{"d_model": 896, "norm": "rmsnorm", "norm_place": "pre", "tie_embeddings": false, "init_std_qkv": 0.0162, "lr_head": 0.0136, "batch_tokens": 262144, "steps": 2899, "dataset": "wikipedia_en"}
Each number is 128 + 32 x the weight over its row's rms, rounded and kept within 0 to 255. Layers, rows and columns count from 0. Numbers have three digits each. The size before them is the row's rms in percent of the matrix's.

# gate: layer 2 MLP gate, 2368x896, rms 0.0312, rows 980-1054, columns 672-727
# up: layer 2 MLP up, 2368x896, rms 0.0314, rows 980-1054, columns 672-727
# down: layer 2 MLP down (transposed), 2368x896, rms 0.0306, rows 980-1054, columns 672-727
gate980 095:132084179097133117087125111055142194141081116082090169134114137126133153091075134158108161128144149139101120119088051172029086099184111117137052143098107139129130132132
up980 102:120124106142139144136110091149152138169102128062110187192144165077224190142122076137106107110131078122129143118109119093081132134138068136129132097066167106060074133172
down980 098:105123142150151103090107117152098162127098117119096105156136098144113088114137087138163110099067152168112129137156107134121136097124151160078085188080069121130128157139
gate981 102:099098096116202154176190148113112081182147147121106076147169182118100080149153106135144100149148162107161132112075128069174065087142091084149109089167107058172160119092
up981 114:071089146111129131085191161086124121128120123159155136177152127115060093122132070123083117144154124170078125068162117047124122151125107116144063098140081069101163175129
down981 103:122141163111213153155148182049119118159151098128058156156093168115143133142157132152127157082110144156120123125133144111063098116102173118077140161088151121135158196157
gate982 097:145133143122147139101117112122138080130088036181152179119119182152124192080115173083051164063178191136146180120104120134159152181070125213115119074120138166131093179145
up982 102:163117101122145155169136129126114080075069117094128067111138106151185111155110117124165044184146123171072168134129064108074060064140136136120111155132158103116152120072
down982 099:147055131134121050087072128108159104110123110094140131100089173085181124186099134163121142134127085115075129089114132108115067147158110135158159144111144155126094168123
gate983 094:096145154202117132139118095113116094109170126168159097156083146118127086183101128143065143120190104102098154091067166199150094160136130129150130121115126053147069114123
up983 090:123091165113163094092206117089119194196133153086166160138143166169126132064182142124154097099136120080101125093160148150096082120114110173182104161117094142142096108135
down983 093:133196135098155153141167105099091178153138119086156105130130101167134072098168148134110129150096115164153150107103087164124098138117083125147099157144103103143107144109
gate984 096:199132172154132111065089149144173112101166125105067129104125138105141114095105176148112200099176152100169116139113171100089083185125081131115126167083124124072114100099
up984 102:076138119138161104199141076177152099149139165150165138145100115132085153116119122080133112126077138118125124125086105125185148129132123124177068081132138096184172137132
down984 098:105116173114059184178138087113146178095121097129131175086199148122146112130146135105103139094135058097130123119132110122106141147090171108174138122106141170162069121140
gate985 096:146104092120128111173165123125097117144149152156098127109152076139112143141126112094144125221091138178079082121155165088084135059186128145136102135061113071133126123113
up985 093:172131113152135106075077123155107084077120088058153139070102155152137115173143122147112165074101107126178144143125163129166130145102150139121155125160157131090110138187
down985 098:176074133180144140198150137121096111106158168113118154111065075146111131172120160079180155144128139130110180164115159154128183073129115103121098141141174123122082088018
gate986 109:109131128119096133177127102161162151094124105107128140126122146118144182106098086091115142115125160170087161070169141166103065140094117087119122164139128120129140157159
up986 101:134156125165156129062128147126099119165169164108082135112179148126118094113151180135153133167151129080148124198138105106140178127153124155114130154138145138107126084134
down986 103:099209084117141110134189099091077136173108168101095147132152173142106159130123106104137122165171111125127137060182132142073160154109105202137097092155152087101171164123
gate987 097:131101137080133212138161147123150067062126140104178131106137115127130098129075170086133121088132116149084135118164129025099154107102130132134135122127172093074062137137
up987 091:137125143163106059121090095138088099143118150086052139130104117099124155132177129148144131141143115066091152132187106187134111118109078118168071125171095163143171092168
down987 091:123158216173160192126165110131118119179110063128117172141144169145128108173111073218139116179161077076141209141151107160117108100150083150142122137112087190120130139143
gate988 106:176076160148106089144130152134135115129109092112173060127092134183133193095186086173068121120110098103147151129115157127155110100118153162143185058141133164145093141144
up988 113:134190107159153069078122086152154139092089138071164134164110130076133118200114079143090151121174096117120115108083118177137200157113124086189151169126119140063111110077
down988 104:167149108116130146126135121090180149146178196188088113131140135152164124130146145138051164144122157101127116118129116141153109113130147140116050169118089134099171164144
gate989 095:117136132083130086134168106093135103115182126120122104110203093139149137098155092144111136135173175174124163107118128141125055094119142082145151124119140092050115182160
up989 097:151144121143087167151132128033154145134103096187138153038147150122135153151120088142140141109152141103138115089113105100150133083099184081134138057170113176093143127138
down989 101:134151134147073167158162112148112112082115087137136111161099158080143184151108167130113073142114102151142174159116129115128096135104146084125161130137092088123176146142
gate990 118:159155076138140196138129119124157123128131146093136151156154114118118182117124130138094118127150116128083142157127163135091112159116087086125147136167080162149093127086
up990 116:157122125112130135201121131124133128104134148147097156123131140108149117113122100084151149123151104154110143175137166161154174198169143053114112142238136133143110122137
down990 107:128156103082149088124119136155117152092123110098115097137130121113114132148151142096118077097125156103087163120167091088119084113094118084152130120112114166175101153127
gate991 105:165123181134137098118158185139166151134114165126095123096054064115140053157131180149103082111124127123211157145124122133147116153148108100175099094176135155142151125056
up991 112:135126217158112145133118126129152183122136104126074090136051079101152095140119186161104134076111115088163112105146133141168130129107119098104099107121104175136103135152
down991 098:168105155121158113115074135181098176120092138079095149111087107137107151170130163055105133092168147142153131115131117070181106160115131104187140099109103105166156122082
gate992 097:149140158120110145113117086130143108107155166090084090129119124086103126091150161080134157108166072129158160159151139140181064140141111105026125066178135148118107146141
up992 096:108164145100131179096085122088115113088158147098070078136069107118123131142191122084141152102170101135133134139152136136159039119127097140061090089086146133135100072129
down992 100:075168090118171191083087152171126139155104149112105162083124116121134140174140112091117105172198135157148113167136167113163083104132144118098130132125119106117159060169
gate993 101:113151091167066107131108145119093140173084092113152197124132134099149125144147073134073132084160097081176126107144081100148126149085117161097125155169088000074110104101
up993 103:115154115183121112143109135138101178104117101115131150171154096160186144161147142147141087142155125132161180182217115124108142103112155173107117115110101102102131097122
down993 105:137116129110122128137107168080115119114172129130137094071120180073161149122145115084156140179099122171198128114120142172174146153080109151130071107148123146158139066163
gate994 095:206119132196105142130094111115124200072106143126139130102155042102151094184144164153149123141120170192153156145145138151112124133156130150149181176137166086135140179086
up994 090:111164141170062111105120103145099094109169125162158097116161131173138173168084161125168107104160093091083154130171060092151170073166150107170098128114143187083117147172
down994 094:085156110103136114165067081138108129150097126142170142126177140158101123159117186074136148091166108104150136141084084148133157135140103153185122172173108163125157151127
gate995 096:126107145117138142088151178159139096117130157115177096108140096084170132102105130168085124171102121161149154124126152154129110113151129076173117131151084110117159126091
up995 094:131100123170153172097161174144128118122093148147164099141142080087157144101121117172100119112130109147186124133120149108132094106129080090165121151136061152106188115112
down995 098:154088117144159183143123207142119072095115171143107135129183106128132134054141139124104105140132102166106133139125100148170108152080131105170050141124109120122164174122
gate996 105:165127115129131104142138149134161168112104180122105112104123120146109084133120053057089112095143094167125109111149116131109090148175182126192180144120085162063130152157
up996 108:142138107142139100153099139092091172112076111139042123141083176135158137110170075022086175090089132141122146106111128114089130150159134145121191147143102124107121117127
down996 103:074109069096131123091126066078135139168119140136047122110108191132128134145155122083158095103152178104171151199195073086129112108161140131118147211128099134123139129104
gate997 092:154100030110178167154114152157097152077135061108171133138102105120135132145168110099142129121116181146148123094150154107145101110117096114193115119195141149076133111104
up997 092:188114057109150116155170127143112162096149087083138161163092085155149109129166132113146142105099145175114102156132114094133123108111161137203126136166142146108153135121
down997 092:137122095097138153169143156104104139084053155118126222069178131125138097125155076144113182141100157107090178120084102082153074110140108061104132115127163175125125083156
gate998 096:148108143130126097159133155101168148074050128124163086111150164129158144100180052087121140183119135138173136124173089142170156164124134097137113149125113100138142098138
up998 103:126147091052161171136066109102124122125087136061144132052126169154060090073104204127184072108150176108144164106122215139104082138117150110118130136157148107087128130115
down998 103:147175119128074169123224088169176135132138110161079070101080092165183067095066118177129120121169110149058151120160136135086123135158217150156131150121152115135053090092
gate999 101:135164197129147128156140052113163104108149178165114065160156118122205081114149130115156099160141170118088138097090122161118102128146075143127138059146168146134113149129
up999 097:103102163105165080124146088163128110157174114125112108162133187121185127120175163174107116194168100076109134109107114135162090131133113148111085117126067116182136124146
down999 099:170167154100201142111097085135099141150147161057182115094117204106119158115198114179076143167130103109112122135150171167124092150103145173116145133148117139162161108164
gate1000 100:125070099127134118127160170106165105157136102194139107094107098134151105138105118133149127162100139132200097131162126114147143149118160110041134127113168122110115146134
up1000 103:225096115130129109076162129134135102113126128129167145090128156065161154146109099083134109136131176108125094103188143225145162115209124112134157171094168099157169138135
down1000 103:186130137102132096074108174145132149128159158113148163146130135094147124144130076089105140150108083177073128147118126102163158123126164097118165121180140121120142074123
gate1001 098:141139106130189112172081133117156144112131100177131101136093101168069113176132138129155120181170185113117135083076141113110097127137118150111124127134105150172127156162
up1001 098:180043147113131151148158125185194141151116125069140073051114121137170114186120093093070085166121116152111144156089153130148133125089049107176092129135121135116152133132
down1001 097:113079132110143168164077114108179157089114156131157164092114095145142087151127121139106187106170169123117109071164133157156139174107151135119090102104153136140128150111
gate1002 112:118138136122093164158137161132124100058127128189101108105164099124177197122134184082114143076107113170107080114132180159133088104127172105159090170124255170037092107132
up1002 127:129161128096110164183115131141090090135137130122134145142124062126134126111148111113144091145228133068166170163150084096030082146169105122105147138097108152121156159154
down1002 108:184122155154080154134160132117098094108103125149079132104110123117077131099150138157151139136121163124123179121132172151090107100175150218117121146111057121114145090118
gate1003 095:108184099092135159105120116143168149123092099118138149134153099132077179175095108181135106165137106108162183143134104139139126135144131121175166110124149159105132166165
up1003 092:086132150118117126139112120093109139155145133129168116093145118132142107083123152145204116132054104168144096154144074150132122065102127116067082085136125119121072041117
down1003 097:124102130104171079134132126088122124129098074148151101094166113121090142082180141183180090149060129164104123114132143106125135174130153102113164090130093140102177107141
gate1004 097:119113126106066130109091141126141168113067173140136124123081172180158165137116117169123136120074128088154114125121169122108125120138129123130110098140112165139021160148
up1004 102:170112148187130160158112125137160122097135147179114129136133119100143188201121075097120091118148145126133103106084095176089125039075087167157161180092155181219108146155
down1004 103:120083162130126161058149192119143130110143105103110148126121052174124153187175129135166117105161081145149145152154140146150136164045083179151169083063103135125109112201
gate1005 105:161107089160118094132148093131104147146190173121131117176121112107099079141090132153130148138169138119066181130162125181156133153122132154123109168103146149135136166164
up1005 100:177152162161149062134156096173185186126074121137148169117129081135155142154168108094147125154146163065151077133190080176127149135113150116133140132131073114130123163136
down1005 102:134123097091100117166109147161131090111148116102127108144158191153189186134087106055168040125146174166123194165105165148127178185156129114101136079118100104095086144113
gate1006 087:179146111163144174108138135141111061150102118036060151105146099114163184147117149125096098131168127123170152122147101086111170169091095139119129078120086095086122156028
up1006 087:194139086153130155081122114115130116106127103027079135150133107120137122154116141150150112141187126142143152076120086092137156158048150166134145104135123135124092155093
down1006 092:129095124142068085144062118144115138124112158061069103049128119156162175091156161112107157113124154143059070093153166111136070162103106127142086143120109145173151154146
gate1007 100:136198094196177137067145100074154126113154118129101150147088167124125091078103127184148131112128131079130149152088057167133165128134130094076097092084112128126130104114
up1007 093:090134161155112139096150094130173155158125185114114162120168158145105130122121127190123077105104101151144114144106158095118166164102098104099114087101143113149108094080
down1007 097:131088132158104065152135147106080105127114085189139149138075146098185125134080123123115170128167141069121068146178103143116089071149157164137138125150094143113148150140
gate1008 096:151132149207160157106111150076139104157121088103116130156168158110121122151117153143137131088131125103102135077099136136102196170124122143110097139135103170116150111133
up1008 096:105135157219157113103113174091174088131127123092148074126224129118107088140081155145088102035076091156130138104128174094104149135152119145097095103066147144109175119167
down1008 097:150141155180093137127123106115136065114145063126112132222130144112111066198113185131148146054141121074131132127126183130101123185157141137183129169124155134089116155118
gate1009 098:160137125173199150173085155122106103122176086131100147149093129112143120079073138095125121111145133094086117099201128101122129098150167092078097082119151190095128132131
up1009 114:193121102145164151171133128109092139124077132155101123132115163143152141165103101147197170107115112205215165155069086155150128139143121101119134154166154104076113120098
down1009 105:186146160124145142113142159114139139108106137139111119171174128156152097117139088170168117094068205118140178147092195124149168194233115137144183105109074106151185126088
gate1010 098:130104199131125229114131163157106158133058089099121148145144138192081101137140111093117129092162135145116105108128177087104166152137107180156146153137180128115113113098
up1010 099:102127144054164162131094098115142115134124136152130084123131130107204175119141109174116074156092130115101144158098146138138105130113119138118084116116075139130116130135
down1010 102:068139180131143192175109094223132095179167121168126110149150138096100172178088142130079148122106143129115153142104166125089108129145141106155192131103136142173087077163
gate1011 091:139088132088094131174200159065110111155116127196157125122146085127102131106153136163101094076124073143102143143101212072116145109121107197122120117159132130200100102128
up1011 089:133167121140106143181105133196109114085164085060150169102172161114126149179077169094162156178161174078145108094125094136163132101116114065163101155081101142110144133103
down1011 096:153185095141113123165062131161093116122123157073107152145129133078112094149102102119149120183119135114138097058124088156106160166132173149099138150169165148065179130117
gate1012 101:152119122117111155088116127176167120091136119100157197109127097089100176110110119112191107138151177164094113104146076164124124144134129168068120151125135063154117140145
up1012 099:163179112143116138181170140121121130174138142086154085134163150198179121148167166138059171122081098086149149178136218142147156027119111125156110106090102187131167098112
down1012 098:088189134113135094176139156107087104174094096127122125124104100139148153112136173117111169164114128137129152132151106164142075088149138089171149079139124085141114148147
gate1013 102:098141122176186101160082088113163154084174152103188064145152147144130202206143139151152136127116166136120146133125157201115162124120158168076101097159201136134102107178
up1013 100:137111156108170159112129095081166134148132150086176182119114094142120115129124126111075076120132090126146162130108151131106136174082149105125150068165140134089111083163
down1013 099:167101142139184176158080171118108120072176107049135132075166111162093096101119108126114127147072101069128178073139123131147043160071182143132126114102114122128153116110
gate1014 095:136111121085160152123131112094069162136158093181116129080153142146112133129145080128173106064118144126103099125099096066124180078129144141082135118089113120155153128159
up1014 099:140093107045127190143132159112141096102112206164111137089099114114138138135192161205073086054130149134165125134106086150065183134118134148159079107145139109165153145120
down1014 096:170169128144098143094125093204135110141150160116105124133147164135150147102103149138098111135095082157139170124070094114089092098119183106147141163106153126144118143084
gate1015 107:135124127153035057132154154132082077122114128186158109185203144149114123097106106137119133141147170136134143136137163070098164169091070112124211115099093113125123163108
up1015 099:147133139110067124177127149117118121065074146119155147144141112149135127114131124175152184131125147115129165124095107098163101159121131084118153114155132129122093120151
down1015 104:102072086119087116104133119094119166111122127101111108087105059123172090100187166198158138093148123111088112139081155161120132147129122107168185123127137168150122168140
gate1016 104:127130126165112147114152130183153103146152064159143151108097118163182105110124129076167088095142081113125047172117100140134111091156152114132132104135097174074107126141
up1016 110:159125134163139118097071165112115149111098177163125173125137126071132093126143107148051173145128187075166167106174105115106090110082148092111142092111118092194146082105
down1016 104:158087097124087110172148151103128101146123194112049104087166080067136135104124103131103129145105127126165130127133123069158123154109066138089144082133082142144103110138
gate1017 096:058104157113114086150090137173141157091137094084123124128190112148178139151149147132164137118145161158107128135168157123054108149163186117164107151150154179080098130051
up1017 096:074048141118049150182079133145159164117123135134110126123165154167203059161129106181199124100136177149148131128144162126114083147143155171164103136138140180089136172133
down1017 098:093126143118149162098118195174095165177082111104162111146091121124103087107132110117122163140139164141122103132125131147096105084192115107187146154184109129086146143154
gate1018 102:156134166137094134151151089078182129086075145152121120140099131110071106142157160119146140167090155163162086128129116089095089143108160167141074137134144116097096117056
up1018 102:201086103165113170133140163118099148130038150141168136133105141152071097104146117121162104205150160130149083097081141090140133131108123155123156207117149074142152095046
down1018 101:143114160115125117144097119092152101076087145126082117137107110163134127122164097137169107123093112165137143110151198140123105127197114128162174151174177134142056161114
gate1019 103:157154104091072108194141101111147159141118101112146101126147143153189166185037139066122161149089176135112174128121120107166111152120103156118060152147133157147145165144
up1019 095:136168092145152148136142139124142117060100120087128111138114133116171125143103151095131158110088125067123068103102116159138136146149066169113099110164145151110139160124
down1019 100:076098123116184072097081151122094114155100129161106194144147131114134141082126137105147163120138128129147106214168138117064148161114194125137126120111154088188123076097
gate1020 118:197162126077151126110135144158166158163146162142118114155067149156167121118112147103069213085108127094072162102120170120129115189144083118118095133184180132118124114143
up1020 110:130111120106153132125143142186159154145115156159122095167053119153152166153139196068096209097116083165085141089108139138148149207111095132102125110150160124100118152136
down1020 108:106144170110042104136117151138159106134135100154128136186090078126121108146102121098164081108186129115129109185142099108131142208158145175107069122152197140132131138120
gate1021 099:114120130111100098141150152097038123145135144154185136142107091142157068128167162133186139161154121150141172127109103131122129143154147129164136121160151114122127080135
up1021 099:203053145083152105089097142164117108119099173173101141144118129116151113106079068144140057144125106056191168099113175189177074171117140138072153160109153141064127071080
down1021 098:129157111138127145113103208130126120138148136168101159141104149128158115173138086098133047141092109114139189076142165177099119126171149139144165124132150128136122136090
gate1022 096:152109107102129109162112119162074159117143118169155113120151122102104123199121202087115186133110192128141138154061063156114104036138156111146159130117104100096139118092
up1022 099:119101075122173116153175088131081137106084142143160103194064065063112115108112068096139116093106069151124130128135149141149108154103116183121088103103087136085131189148
down1022 096:139155109157139084129140040117145144104134093087099135084125092138112135177099128094141149113148149170104085134121092126099080125068066108210190131126091093122182127148
gate1023 113:116107090132138124117124124135170097151117090086082141108143114099097152125126086132111158148129075108179128115086130151101128089165136165168165085098135136087182119158
up1023 112:101100210145118161161113105155161086132145091113149166150178127089104073104187132157135117099141116189163170098088105164122152147161058161124103150123123134135146154135
down1023 107:151109154129143101127073102140091108140115078138127147135122132144115158092118080068067133184151098110132079140095187109126154176092147099149142146118122078132175128158
gate1024 097:113137104144119096135159123144155146160193164070108176140139119172150160119159114142091165127108141126154187143099198160137105104109175185103105088096097115088121122124
up1024 092:130187123157127113119175145167109176116137150103108128178133083158184180099094079110106148163096111122141199099076171167169095123103149183100113097129107084079106134117
down1024 097:074162186100131116135147112113132164179149112148067151167124124152155085063136174100119179116134092109157107107129166136163118068078185093130108132100134172085173109173
gate1025 100:104107091116121147154151059121164097113153098124115164112067175113126129180197135165076166064101160141114171156154110102149122122139199106149116124118117122170148123080
up1025 106:077107138126139124139169099151118115124083130073169134132098116125119100060124131113112176179131129059141120116124131146109157105133136162174124104105090145139124116126
down1025 102:082074154134126167097120156107094115159104133179176142123087105104102161130066192045154089195094155083112159095085082165106171134096115156140109155051104163155122131117
gate1026 100:150211108107148163127110169154112067151147140142177165089151134105129091126111149146069090146078096141079135136186138138082139112120165121144185110111141149160130105136
up1026 096:179152172165124146135071115153122080085145146123145164082126108137148116159110143137133067142098077184131089100159068160098144157106163150178135097145063061115138127154
down1026 101:134158099073165121119146147156095070114113109094160166060079137133106146105145106141169109064085136098151134127145141108101124176140144111159152114136155160158130157128
gate1027 108:125126102120172174144113117133062109171169113083137119145132119101123081167200136140129147139173122150084124081125100178129128118121148136117069164113095098143166096124
up1027 112:067147125123153161090124163139103149181141104124172165169128102135100109185118172104185159164190144162100127114155103143155082123131155184126079173151146075088130138179
down1027 103:127153078081170153122095120060098083115091053101129123122192157105165106162204172072180167157151122147138100125130216146184144045103190142116179132164155183132142114204
gate1028 092:139087147112162077091141153158137106152092117168132141113121172081161128112107137086164102165100086089133130093160129101141125110116132069067133138116115110123071177093
up1028 103:152123130153081195190066087119083119152111136180139061106138133111136183165115136142071122127138152136127090194126093106167118142132136086121164112098156136106113214144
down1028 099:087137110131148090102178084093117168084153075079118050148186163130102139175110116169172147111119144188086124190127105077144124123167143080126143146136151175080127116143
gate1029 101:134199228157128110143105122108117077135072081135135109116126124118109112096188106165071064088134105132123155169149163059104108156140116098151103073104105169152152110126
up1029 102:142085156138155055110134163140140149126037128042135121107102102124040084171129136138144093065151117118081146161169087128101177174144081091112125176195109141150147085028
down1029 102:149100085154090064110179175126153166115116109151108136097133032147110076130171160105168125221109134111115126156139174159175152070176160076060124198136125100111110095138
gate1030 104:121086167138073112104216115134088138120121143114106174131136061130101058139119182112115164095101138140104074086078102170132174146139163080073138180166093085234130214147
up1030 104:112141126110130115128152062193128095169099175125104126103152066152157131140112180105076097182106145099079099150112142187129128082144120170073145172109141117063110145137
down1030 099:128175063148171161168116111155113106115143127123152066150165075114128157181127140065145026114167099111158137116093157139109137135077139152150124121099136137082085139108
gate1031 103:135164162143154145159073095117200150160149137145083121065158133122080171141156085088117104154161157185110131165142072185078172115166105144154106164067135156127144117096
up1031 101:153144074113108113094119094133086117126159083110123049160129183126142105119150136161116172138164109152173153123145139101142143160161091130141185123139117159115130159161
down1031 100:052101135159104146127085150110162152136158166185124117108129141175134113182182112109131104160101183115062147136099190131110155135094123162129138116128136159131089077109
gate1032 090:149126103100142133175124120165095200111118129140088094111163015163122083100114050167107095163143170155121141098132089112154118112116064150174132139123162088167104188177
up1032 096:151118161116100135057168149085129092184147179130140130180109129088089117115085173116136100152126104165109109134084157115125069145119077145125128150165162171089094104087
down1032 096:148114186165125156094180148122130052136130164149104120157116147074120116186130113137142147138139047106101084128113135161115201109088186158089113099158178211110118120096
gate1033 095:132110114099123119130146105111118155106152156137138173099209159180121134144137123149161122103105152161103120162062127152153166147105106097149103084136111168156178142131
up1033 098:112115083106123124134151105138095111119205164175134180063185143175134162179132119144147090090086126116087111185104157157161146149152089107126102060183141120176144134126
down1033 098:167008183133167120126076132069146170119120214163109149140204136176152112107117183169176090126124141136118143116159147128117133101137125129190135137149126097108126119126
gate1034 108:183096104190094118161147175043161083138125155138123110128174111124095092087104136178128107128112138092119147139138149122133130099171106133109172104137136155182099087128
up1034 104:101108126069148148111151111115039163114125116118184160112099071086118115124126138122161161096124144152160145110119146091158120171086196142163075132125163070101123080105
down1034 101:153153156141159083130170199105115091170105158214115137134093158144086101130173117124116144171163100080098120146152121120146132086160162099095161158155170104104163159138
gate1035 107:135081137102120125193158089146115127112081117073107112094140125101137118073141116110129123105134141109076121054037159047156123136109092140177147081156168040131143115154
up1035 102:168174107125109106099049155096156111178121102106092138186089130123153153169161171133112131141118181177169112156102102166129097127152122134081097127139159167147093113159
down1035 103:114154133144142126124170118128150124168167137121173137093094146150103159100072111130107151190106079115132106168158079168113065149119100141138131186039141189156130103106
gate1036 110:162117117169127075153088109169123097074100172155171064107133132174159143169108130111127129105217112150137139111074132101135128158105142176177127075061120109083122062109
up1036 107:138127149109065133168149203123167146124078098092147116118097102128188122101101081059159096083136120042087175144082106132138148107147132136164146136162102045089125161148
down1036 105:186182160153115108162157117185115142098143130166126102114124131117208104112182147097068178158118099111136132189073104098144076104159126170180085131043081080095133140130
gate1037 098:133138114083128151152159157058126128110078112116130074085126144124123163106130104155098152139079132117083191060100106177103145192096135099157153126136169134130041107114
up1037 098:136186100127087132122110068204127092177142107121111161225167137136189142168150124136179085097109113182149098242196203085124098098147163129102088160156124144120160149110
down1037 101:107162137121114115165141142131169114150124136104160158137131101126114095108132144152106148038123095134116049178100126099123082166124182121140151107164125150147102114128
gate1038 100:152123129161114107199117149109136110113132098097132145120147172124143113168142214076101032119128140109191135150143135088176114069166149112159126168154171156114172089130
up1038 104:101112134107165133130072142161134058107181146095109172100185153141139086145126193104131118101122069083142134094169119144183157138149155128100145089134100181104165114109
down1038 101:122172091141129126124090113097163079124185181119185143120188160132178081100126167140134121079117128138141157096203143140192116153118149121175168078124127142090117093125
gate1039 103:136072088091101156132130099154096080152119123104128131118125144107130085080101113113138163084131157128128119152152142164085109143094165095151129119096138129132096142165
up1039 099:107111116116173161114110086180079088122182129100134155111134178081139092100129119120129100199169176102138085144069180111121129108135198125163168155096150125128073098136
down1039 097:178105139108143087111181107086095132123125097121128108139156113151128142140156144053150046117117127119112140151102111159087134121118082124094102097182121171141165138159
gate1040 105:148137087110139152144113086103148056141084146062105075121113104142118116137133141165119170165159117185092123196120132141169114060094190125167187129076168081106111106158
up1040 107:112128146113118103092185173141146180169098085118202150155106137116095155097125106129150106159069098079211157084098128111097133186154145123109092147134111144123125163149
down1040 103:115064126120130153119111114134101107177100116166143109123157108179162113190113147147188121100118115096133158120110138098141073105222125077111108198111143123169135113155
gate1041 096:108126176092089131142108140088080102133125080097128117121109147206102075131122129180125120143156077158035143101115145146168064138110172194098191145135129163101121111126
up1041 100:141125105127085102127167122160134148115145165160127126118180105118113151119082138078138138103111153086190135188104118078084167072190074073157082099097121171192093139176
down1041 099:147133114178094069167128080141110114159129118135093075085112102133114170088116119157092107123119122116136193147137106132098137122136163163137096156075123182132104081127
gate1042 108:134114156172121202129092141072145100134084114079098191130107098167152145130178120138096133092149070137080098068184142150111152144133184159207132121162126161127114156112
up1042 105:101108119100096073168094092143084127106118129129131089129117143150138130099081073128055109111099156075152089149083109212129096145154141122127192113161116192125120115168
down1042 100:144137129167093131097199166072153165147176164128076170124147098145140153131157096127108142122136113182072172117127161121176177103136194176136117157121095150099123140173
gate1043 098:129122157180163146200094153054052123066141160140127151127153166146175078143140094127112083160103178127153128113205165106139155190155121174141155143095173106106143145094
up1043 100:092124129134168107089153122116118149149126136093090147106140115123103104132143052151088079123115111130123195071140156165190143117174193091097123084091166123101134151099
down1043 099:151154127129144138102103126132158093112090107150108152136159110104122162093095106095138136118108177097103095112123098178125109073139130155081139165128188103142134131077
gate1044 092:137113102088132148096184096149143110166154110117113108121162170132147106146179128105158075107110122159131150119066100125166085158153157159136089089109174105116101163163
up1044 090:150106165155100087120171109191149107123036125100077170094128164078138092145150139153110089124109037149164156107092120093106121116137135114129121181120091095113145152171
down1044 095:126165133184128100109152086150106129147130133176069173139176172118145052139107088112064114129157133141143183092102135189105164161134196091074041120139173158102124145153
gate1045 099:105134183133121136164109146138128194112117139188146074146086162123129130126126144103135100054136140100186093147106110135115147167088102148106156060127119158080132137079
up1045 098:133151159186173152138117171125134081086178143147118116188174137131073103098129148163078162193118116104178130153151108111218062113123120154127137132154119122113122101184
down1045 099:081166119163084168180158138111081121101183198127118076102179156149177150188135170074108135091158104155166146122134081151178141143157125167070168075141107207118115108068
gate1046 094:117174149130118172150071138108084159129164135135153061121134163120114146158119112147118128129099123083149135128184144200086160138152117179121063091120119132107154110090
up1046 090:098144160111124167135119167134198154111161141140125125120154139114143140158113084116137130133098130110101192107133147171049128118115138157119111049119123132132167090146
down1046 098:135068105158161184123109094159124062163153155078173149102089141091085207178195113155120129074158121189109091120144169125175144088133135108094133149121151155146148129156
gate1047 106:084198199202139126098134167156134129103137104155168139105141080165106092125146119097074136126086111170141143122084120157118115105078151151119139135157156097123146194101
up1047 097:131129119078122089094156078100112137131125149090142117129097140134129108145141122141145239092144140129118143083149103101122153124182182146094134112127128151095148121072
down1047 098:145084096112173142113143112107103124165161124143109081167119121158108158108127136140091179119080102160083122060170166089127179106123154168127145162179138084107113148170
gate1048 099:136105143133185225092163135155078157103185120130089105159095126165186118092061126125149166113138136179101090150118120097122108143141102176103071159095072076135112142125
up1048 101:160203129164131077105120098078174140160072163125146190117135124093085101145204118145135075117077111128126151110142106132119069129148181109110118066128170146113119112111
down1048 100:096158125094169123119147186102143098129153043153102112162125106102104137114095085100139144079036208110172180166173154138112104085160135093119154105172186145086073102109
gate1049 096:165122124205162133159134117108136141117097151124137087134186134126139146125162127135116140139129093115172081100063112120132086106122201137107110107076133081128156140177
up1049 098:118159076186182105178122155055089134121136095172142104072111123117110143076156115093159138154105097121115071123112126106095117076143102126103081140150145089134153152119
down1049 101:075140111158121130163102075151112149061119080146133124145144150105169143082150130149078143138103146125127102144089196132163084087126112106132110155150154115106083097140
gate1050 100:114147124203137105160162162156154119154143069133121056147144141139118175165098166110154183125121160239054165074115134111164119202167115087120133058168072046109109118131
up1050 107:136121141137127048126108127162130104116160134100053145166085128117141155082134099135111125078070112169093155054136092096119086108142152186125174097093096104165142114134
down1050 102:118128184099085162149107099101136142196116093120094108126070139147158159118099192138172167096224091113138142152113075166094142078109093108153137148150151161177128095086
gate1051 099:106106170082165130096130219091139093120111121129130148188112128149132116125149104072090142107142184091135125091109140174186138143145145131107141109097114147122142123171
up1051 098:130169119129087204189145132160094098151174123120126123040123133131153149120173145165119129090082121156160150124127130191119134127106103076190150186135190088158102122130
down1051 104:107123097120155156134211092075105144127141184149124111165130107173132130149141088115082153154109120137101096108081130139141064078089142114122170166131136153137132151153
gate1052 092:125142133122115101135110124091146139107124141124144084166114147142110135169149069129144147181096095196143098116192107183121175136119067108197102165105070151162125137169
up1052 093:110154134095103101075135105105176162113108137089135126185142096165124147105086133132149156118085103200120118069166179175168136141099104116139108098104089089120067106138
down1052 096:109171149113130134166053138175224125106106161111127174143186135125149140163063096108158115118095153185102184171113110151177117155106100091141133062127124142120162149080
gate1053 099:099155114134129145108152142146102124145133152141140171129205157099125134144106062151137205138162114086121116147127142183097140137169153080095099105080127156114161167085
up1053 104:159110136097131112104097134105140078084128171075110130112152080099104146128065159107191101156134113145089130128172067092156152101135134100076077162167106115054169085157
down1053 102:129114171162115151138187186160115143212157123089112143101168138105163109116089108200145135142138089109148146165162121126145166110109131072144074140179139183115164131060
gate1054 091:087084097194088111108060083142112184132187143135100142142089164114126147137149144114068147082131101131060153182147159151127096086181135168113182108116147108082147127161
up1054 092:177130140082141120151138066115171078159134201144098066125117120160133119112116077140100171127072122080154099138170116159151122108161168104104094124191074151107124106124
down1054 098:135146110050136149099158116187161096117110146094172181109100108174057144128070088112144147128148145109162148113159118071122131094121141081150170141195137139149146080127